{
  "n_layer": 19,
  "d_model": 192,
  "n_head": 6,
  "n_kv_head": 6,
  "head_dim": 32,
  "d_mlp": 768,
  "vocab_size": 4096,
  "activation": "quick_gelu",
  "norm": "rmsnorm",
  "norm_place": "pre",
  "norm_eps": 1e-06,
  "positions": "rope",
  "rope_base": 1020.0,
  "rope_fraction": 0.5,
  "qk_norm": true,
  "attn_scale": 0.186,
  "bias": "none",
  "tie_embeddings": "early",
  "parallel_block": false,
  "extras": ["local attention windows", "hashed n-gram embeddings", "a smear gate", "an embedding shortcut", "skips across layers", "LayerScale"],
  "init": "orth",
  "init_std_qkv": 0.0678,
  "init_std_o": 0.0678,
  "init_std_up": 0.0678,
  "init_std_down": 0.0,
  "optimizer": "muon",
  "lr": 0.00723,
  "lr_mult_o": 1.52,
  "beta1": 0.95,
  "lr_head": 0.00785,
  "warmup_steps": 107,
  "schedule": "wsd",
  "decay_fraction": 0.945,
  "decay_shape": "linear",
  "final_lr_fraction": 0.0,
  "batch_tokens": [16384, 32768, 49152],
  "seq_len": 512,
  "doc_mask": true,
  "train_tokens": 325700000,
  "steps": 9961,
  "dataset": "wikipedia_en"
}
Each number is 200 + 30 x the weight over its row's rms, rounded and kept within 0 to 999. Layers, rows and columns count from 0. The size before them is the row's rms in percent of the matrix's.

# layer 12 MLP up, 768x192, rms 0.26, rows 363-379, columns 0-95
116,119,201,163,239,165,211,217,173,187,253,208,223,226,206,196,173,251,199,225,170,160,167,161,215,174,195,197,219,188,217,224,193,233,143,141,230,189,238,224,199,214,198,265,218,251,224,170,189,191,188,202,212,198,156,175,201,200,224,189,224,185,198,238,225,189,218,223,197,192,209,213,197,153,227,197,172,190,186,192,225,192,228,211,143,236,196,204,204,160,243,194,182,231,252,241,212
140,188,290,210,210,202,268,170,188,190,208,183,233,225,167,179,221,192,208,183,169,260,240,197,194,206,221,176,220,173,212,183,230,202,202,199,254,191,249,204,204,165,147,199,280,217,202,204,192,246,215,234,230,164,198,161,166,209,169,125,230,125,194,159,233,178,253,191,218,178,177,196,227,206,175,162,177,219,185,213,174,190,197,224,221,215,195,202,187,207,210,159,189,227,267,192,269
099,137,185,165,187,184,188,171,166,145,213,217,139,155,182,143,215,196,185,188,207,179,189,188,156,180,182,256,237,162,238,175,181,163,211,259,205,252,183,211,191,195,190,267,236,209,207,197,171,198,134,182,218,174,179,164,211,202,209,203,172,286,218,192,183,210,203,168,246,148,156,203,231,224,201,206,211,196,188,168,184,215,270,248,221,181,214,261,184,163,169,252,219,201,188,191,181
092,163,206,204,207,204,165,263,246,202,237,144,229,259,182,227,200,262,201,196,167,189,188,212,206,148,168,182,181,160,169,199,221,235,163,171,228,205,215,245,263,185,191,287,230,215,145,181,241,228,211,186,210,228,195,251,182,167,213,221,194,186,158,189,208,231,192,133,200,201,187,245,185,200,188,152,224,257,209,177,189,185,207,209,242,156,233,180,176,178,238,170,184,250,217,183,176
101,220,210,214,214,215,190,217,112,192,182,136,183,195,183,147,209,207,233,213,165,239,225,189,200,210,230,247,216,205,202,156,217,205,231,153,223,234,201,185,218,250,196,166,184,197,195,196,228,141,152,188,235,252,182,181,222,202,194,192,206,213,183,188,186,225,219,156,167,192,232,230,195,184,243,181,227,231,215,183,172,197,199,226,162,160,176,211,197,204,199,252,228,165,177,212,135
104,169,188,185,156,160,220,138,240,218,229,209,224,204,146,230,217,202,202,182,144,175,208,197,199,196,192,226,243,162,201,170,184,144,251,197,270,210,219,174,211,244,156,182,301,227,152,179,158,213,199,136,238,204,197,182,207,193,211,216,212,202,161,191,218,185,209,195,174,191,188,182,240,213,187,176,222,218,213,193,205,197,178,209,206,201,183,169,205,190,157,163,224,158,167,219,193
113,208,202,222,224,165,191,152,230,138,195,204,164,226,222,161,195,188,231,209,198,195,211,154,259,183,224,177,174,225,157,157,153,217,208,217,239,184,166,206,181,227,220,209,265,227,241,108,234,212,235,227,215,136,178,211,217,176,234,193,162,234,191,196,206,169,185,253,182,228,216,235,205,183,213,149,195,213,197,198,233,253,214,179,240,173,251,163,197,198,197,165,205,244,208,258,193
102,209,252,180,172,230,249,172,188,209,134,178,209,194,231,246,213,210,177,150,180,196,197,198,225,214,149,194,218,160,183,229,181,244,176,210,168,187,221,146,236,202,213,197,205,188,195,184,218,200,205,254,197,250,216,205,229,185,166,198,156,231,183,165,169,142,236,204,143,224,176,237,237,215,198,177,201,223,181,203,189,192,234,220,156,203,190,169,181,138,202,200,205,162,223,169,172
097,217,211,216,190,242,198,225,169,220,225,196,149,243,215,228,183,242,192,193,235,184,211,209,153,175,221,218,197,222,157,192,144,218,162,191,192,144,182,182,236,225,185,210,194,209,189,156,166,178,218,184,213,127,328,199,191,201,177,279,183,223,207,219,166,219,129,179,230,181,162,202,242,231,216,213,170,170,204,258,197,187,225,198,121,162,235,124,204,174,233,164,187,180,205,193,213
095,235,210,192,180,207,193,237,172,189,148,211,284,264,200,178,216,197,150,211,239,189,183,195,232,155,212,259,238,210,204,176,171,195,190,210,256,182,140,194,224,212,191,136,249,243,243,168,224,146,208,197,185,190,199,199,180,173,172,213,200,157,178,183,199,220,207,167,169,247,188,221,202,225,210,206,174,149,191,188,195,180,257,244,151,223,188,213,188,210,198,220,216,239,158,223,162
104,175,179,221,174,179,249,212,179,196,177,169,249,243,193,178,168,196,152,234,161,188,224,219,236,195,235,234,137,158,220,216,262,224,222,203,198,234,225,192,197,181,177,226,189,177,161,222,139,201,215,186,198,189,245,226,146,237,194,217,190,204,216,197,253,215,245,215,247,150,189,212,171,177,231,214,180,181,192,158,219,187,247,201,209,254,264,171,126,159,194,189,148,188,198,215,216
096,258,212,223,211,211,245,232,226,155,134,171,161,196,186,171,237,259,171,168,189,174,190,188,190,194,238,177,182,162,179,177,180,173,175,174,182,199,233,219,173,189,218,188,239,185,175,170,165,199,163,189,199,232,198,167,231,224,139,178,191,185,206,227,186,141,158,192,254,189,202,279,173,203,231,257,222,227,189,241,216,134,157,168,284,210,154,237,219,162,176,240,188,187,163,197,229
097,240,203,160,194,194,160,217,228,222,166,132,212,248,197,179,188,205,219,159,208,164,193,180,192,158,183,228,169,224,183,155,240,175,161,279,176,242,211,168,229,200,212,177,201,193,188,209,165,243,214,197,152,240,265,221,169,246,195,221,250,184,218,215,197,188,214,223,209,227,224,149,239,220,231,177,252,238,147,191,214,153,210,119,183,211,227,177,205,203,201,160,201,226,187,199,188
099,165,207,242,181,233,150,185,193,194,188,190,199,152,184,163,263,227,241,198,199,159,216,212,154,260,222,188,182,190,261,179,176,192,217,187,235,214,204,184,159,132,157,177,220,176,256,219,203,211,188,187,219,209,148,202,218,246,146,163,209,163,149,145,191,209,214,177,207,172,237,286,165,149,233,221,183,184,210,242,187,194,242,189,176,119,228,213,178,258,238,195,189,208,173,211,189
092,226,197,175,155,163,189,185,214,197,230,218,182,190,179,222,184,230,234,211,185,211,193,177,189,210,217,199,177,136,192,182,205,164,156,175,221,209,258,203,233,243,183,235,247,216,189,231,221,240,238,192,205,224,203,194,232,209,157,191,187,197,177,188,229,192,148,178,215,191,153,197,183,146,189,151,164,194,191,217,217,150,194,200,207,183,237,146,169,223,163,184,249,224,204,206,132
111,261,141,217,197,188,205,208,168,231,248,206,140,189,138,176,222,262,186,214,220,216,199,182,170,185,241,172,185,236,217,204,166,179,164,164,257,152,127,180,214,203,192,251,181,201,250,228,176,244,188,244,228,198,187,169,175,184,185,237,207,165,173,173,205,170,157,156,208,155,175,205,243,199,171,201,236,193,194,162,247,193,250,236,201,201,168,171,191,196,209,158,190,248,213,222,176
096,175,237,217,142,189,173,180,181,173,199,173,224,204,204,175,185,203,207,235,208,192,202,207,209,233,264,229,221,198,128,240,217,240,196,201,187,205,218,239,197,223,218,180,246,233,206,223,176,179,193,214,205,251,186,154,149,190,231,216,156,216,173,226,212,163,202,211,167,198,225,276,147,232,172,156,181,246,239,206,189,200,187,181,219,216,207,201,203,187,163,184,175,179,205,186,194
# layer 12 MLP down (transposed), 768x192, rms 0.137, rows 363-379, columns 0-95
125,189,226,197,210,239,227,159,154,216,250,232,203,236,246,207,197,220,173,171,213,174,165,195,257,175,255,218,164,200,186,130,160,212,195,216,189,199,175,213,157,216,223,288,212,155,215,178,171,199,175,178,196,193,193,168,171,166,240,241,186,203,202,256,252,265,236,224,159,242,178,153,222,187,230,231,208,129,207,182,197,219,217,149,142,182,210,216,199,174,230,179,170,235,217,220,202
146,185,245,192,164,226,184,160,221,246,220,264,202,217,197,180,251,158,237,213,189,199,230,206,231,219,202,176,208,137,202,193,243,255,226,162,230,210,242,266,167,229,222,151,213,224,206,224,190,182,153,219,223,191,164,147,159,150,152,184,239,207,186,209,179,187,214,142,214,252,190,242,135,186,142,188,212,213,166,252,202,222,188,211,211,178,245,190,275,182,218,211,169,199,217,162,203
100,210,219,171,186,203,206,175,172,155,183,196,171,190,231,159,196,204,216,176,216,193,177,175,145,239,177,261,227,172,196,243,227,207,233,231,188,233,155,176,218,195,138,204,194,176,183,254,160,120,213,213,218,226,235,158,228,189,190,257,242,232,216,202,212,216,265,177,202,230,196,171,206,156,195,278,148,227,198,203,193,218,262,192,267,246,237,141,238,218,212,220,154,214,163,220,155
095,204,225,219,221,164,213,254,219,180,230,247,164,200,171,202,146,208,156,210,261,192,243,138,213,242,174,193,223,203,197,196,217,207,225,208,140,201,177,238,184,167,214,163,210,221,119,209,187,194,154,239,206,197,164,165,188,167,183,245,205,212,205,174,217,238,181,178,188,170,266,153,183,182,182,201,204,219,228,203,247,254,260,190,190,159,189,198,218,197,189,202,178,171,244,193,261
099,218,221,212,249,155,214,233,196,210,228,150,186,212,202,217,203,267,174,179,190,189,218,219,188,163,208,166,193,217,238,225,139,182,194,203,206,251,169,154,214,202,221,222,207,168,165,226,205,211,206,177,206,259,171,199,288,191,224,149,228,207,185,192,233,217,192,195,210,155,192,187,184,187,205,181,232,201,151,214,138,149,149,148,238,222,229,204,170,193,229,198,233,181,212,259,212
100,236,227,240,212,222,260,277,177,225,190,219,251,164,256,223,134,169,221,181,155,195,189,202,142,224,244,218,175,195,163,180,204,219,201,185,239,182,244,218,259,219,181,231,248,180,238,175,192,221,201,188,222,241,223,175,167,208,187,163,219,183,190,202,225,178,205,93,228,189,212,196,206,200,201,171,165,250,164,194,234,159,212,177,236,235,198,171,166,225,235,204,219,156,177,188,231
100,192,207,185,212,161,224,182,217,219,185,209,172,205,195,201,171,201,178,172,218,186,228,204,232,189,239,150,150,213,180,152,154,194,196,184,201,237,179,240,167,277,188,240,232,196,186,136,185,207,227,191,206,213,172,219,214,165,205,161,184,208,278,187,192,214,161,227,186,199,186,226,214,200,234,220,183,232,169,233,251,179,213,210,227,226,212,217,211,149,188,125,183,204,128,246,254
112,225,200,227,182,212,240,227,182,205,226,189,173,137,166,191,243,180,167,194,161,180,210,179,202,184,207,212,183,196,253,248,200,235,226,225,213,203,183,178,268,240,181,146,179,144,198,221,251,172,235,219,195,240,197,194,246,134,179,187,196,214,172,181,169,165,154,208,201,238,165,180,198,193,139,286,210,231,234,166,220,203,204,181,218,255,190,207,165,161,214,227,197,198,135,161,228
100,173,203,208,169,190,192,204,197,192,247,236,207,207,187,219,199,221,233,258,187,171,145,187,235,254,219,218,214,150,203,178,247,170,205,204,189,225,196,164,160,142,212,141,165,209,175,205,151,210,190,251,170,201,180,186,200,199,213,200,203,221,241,205,169,116,242,230,184,279,254,252,190,194,193,160,208,198,213,205,255,207,195,196,204,251,211,124,163,203,214,211,173,159,223,237,186
096,237,174,218,200,236,169,221,220,211,229,221,185,216,147,151,226,182,162,228,216,223,209,220,224,161,186,218,254,217,225,257,200,250,189,193,266,173,221,225,217,241,192,181,200,188,182,185,223,200,210,121,196,207,223,245,192,200,240,203,174,136,152,196,215,195,197,173,203,208,196,248,252,259,169,181,178,216,197,198,215,195,223,222,179,214,145,202,216,263,190,194,203,221,204,215,204
101,122,147,210,174,194,192,246,209,192,161,172,237,217,244,232,246,182,180,158,211,183,188,193,231,160,211,164,153,204,203,170,185,210,173,156,281,195,173,204,181,223,150,207,138,170,201,154,218,227,228,194,200,198,191,195,216,171,190,170,210,156,180,231,161,207,193,146,162,222,209,219,204,176,198,208,209,140,212,197,160,144,273,220,182,185,169,243,183,219,251,189,245,219,206,230,204
104,189,159,151,198,165,187,146,227,187,158,194,198,155,232,171,126,190,201,203,199,154,199,183,218,241,188,236,174,147,213,211,217,216,192,120,182,160,186,179,239,222,212,210,251,167,218,195,193,252,173,188,179,252,202,222,160,239,249,213,189,204,231,191,185,246,222,184,240,201,179,193,177,216,255,183,203,183,179,242,250,227,204,187,241,177,175,180,200,184,181,209,183,232,185,156,241
099,189,170,191,177,216,193,214,153,167,184,205,234,221,168,195,180,215,109,218,221,189,209,227,174,119,227,240,158,226,149,220,210,239,235,226,197,207,204,177,222,210,224,219,196,205,232,177,208,145,174,252,229,266,167,220,199,178,163,183,204,224,190,168,183,154,186,221,192,190,156,172,224,228,245,213,216,200,197,188,142,211,212,207,167,179,173,192,220,220,220,170,188,164,173,218,175
093,215,181,176,196,195,179,192,204,162,204,247,203,207,159,214,231,239,187,172,206,192,221,174,267,165,195,255,200,162,233,190,207,135,229,125,220,231,224,200,103,222,170,177,237,154,201,187,198,188,192,180,212,158,142,171,193,182,167,225,149,224,197,217,224,265,239,213,179,203,240,227,211,180,212,219,249,218,206,243,197,196,164,214,197,192,227,150,188,229,203,195,173,152,185,222,205
102,198,276,174,218,150,223,194,194,212,231,246,202,190,143,167,171,208,194,223,129,164,222,219,225,234,232,194,161,203,180,210,213,203,219,231,175,208,205,268,205,278,215,212,216,189,192,191,254,181,224,229,154,185,133,229,241,234,194,244,241,178,220,205,186,277,172,215,122,177,204,177,204,221,249,191,214,226,206,185,249,155,171,148,217,194,203,170,183,222,184,166,169,227,156,243,236
101,216,226,249,194,185,209,152,177,180,218,165,240,231,210,200,224,253,148,170,289,155,209,237,248,263,183,229,201,179,213,201,158,165,191,208,240,165,205,207,162,177,220,152,194,181,218,208,181,202,263,201,176,214,158,197,229,171,196,232,205,252,251,152,202,254,193,189,154,257,198,220,192,234,173,167,217,171,209,191,143,185,232,171,218,221,230,189,210,217,171,197,168,225,162,212,183
094,218,193,227,276,230,154,177,182,191,178,141,191,232,189,242,236,246,144,232,204,167,192,229,196,193,182,192,239,237,190,200,184,230,205,177,183,198,192,151,181,154,230,196,179,151,210,212,233,129,165,201,254,199,163,251,210,176,179,170,186,167,208,226,152,175,174,209,199,238,236,181,258,208,211,231,195,244,144,180,197,177,173,183,192,232,197,202,196,170,208,218,233,208,200,183,239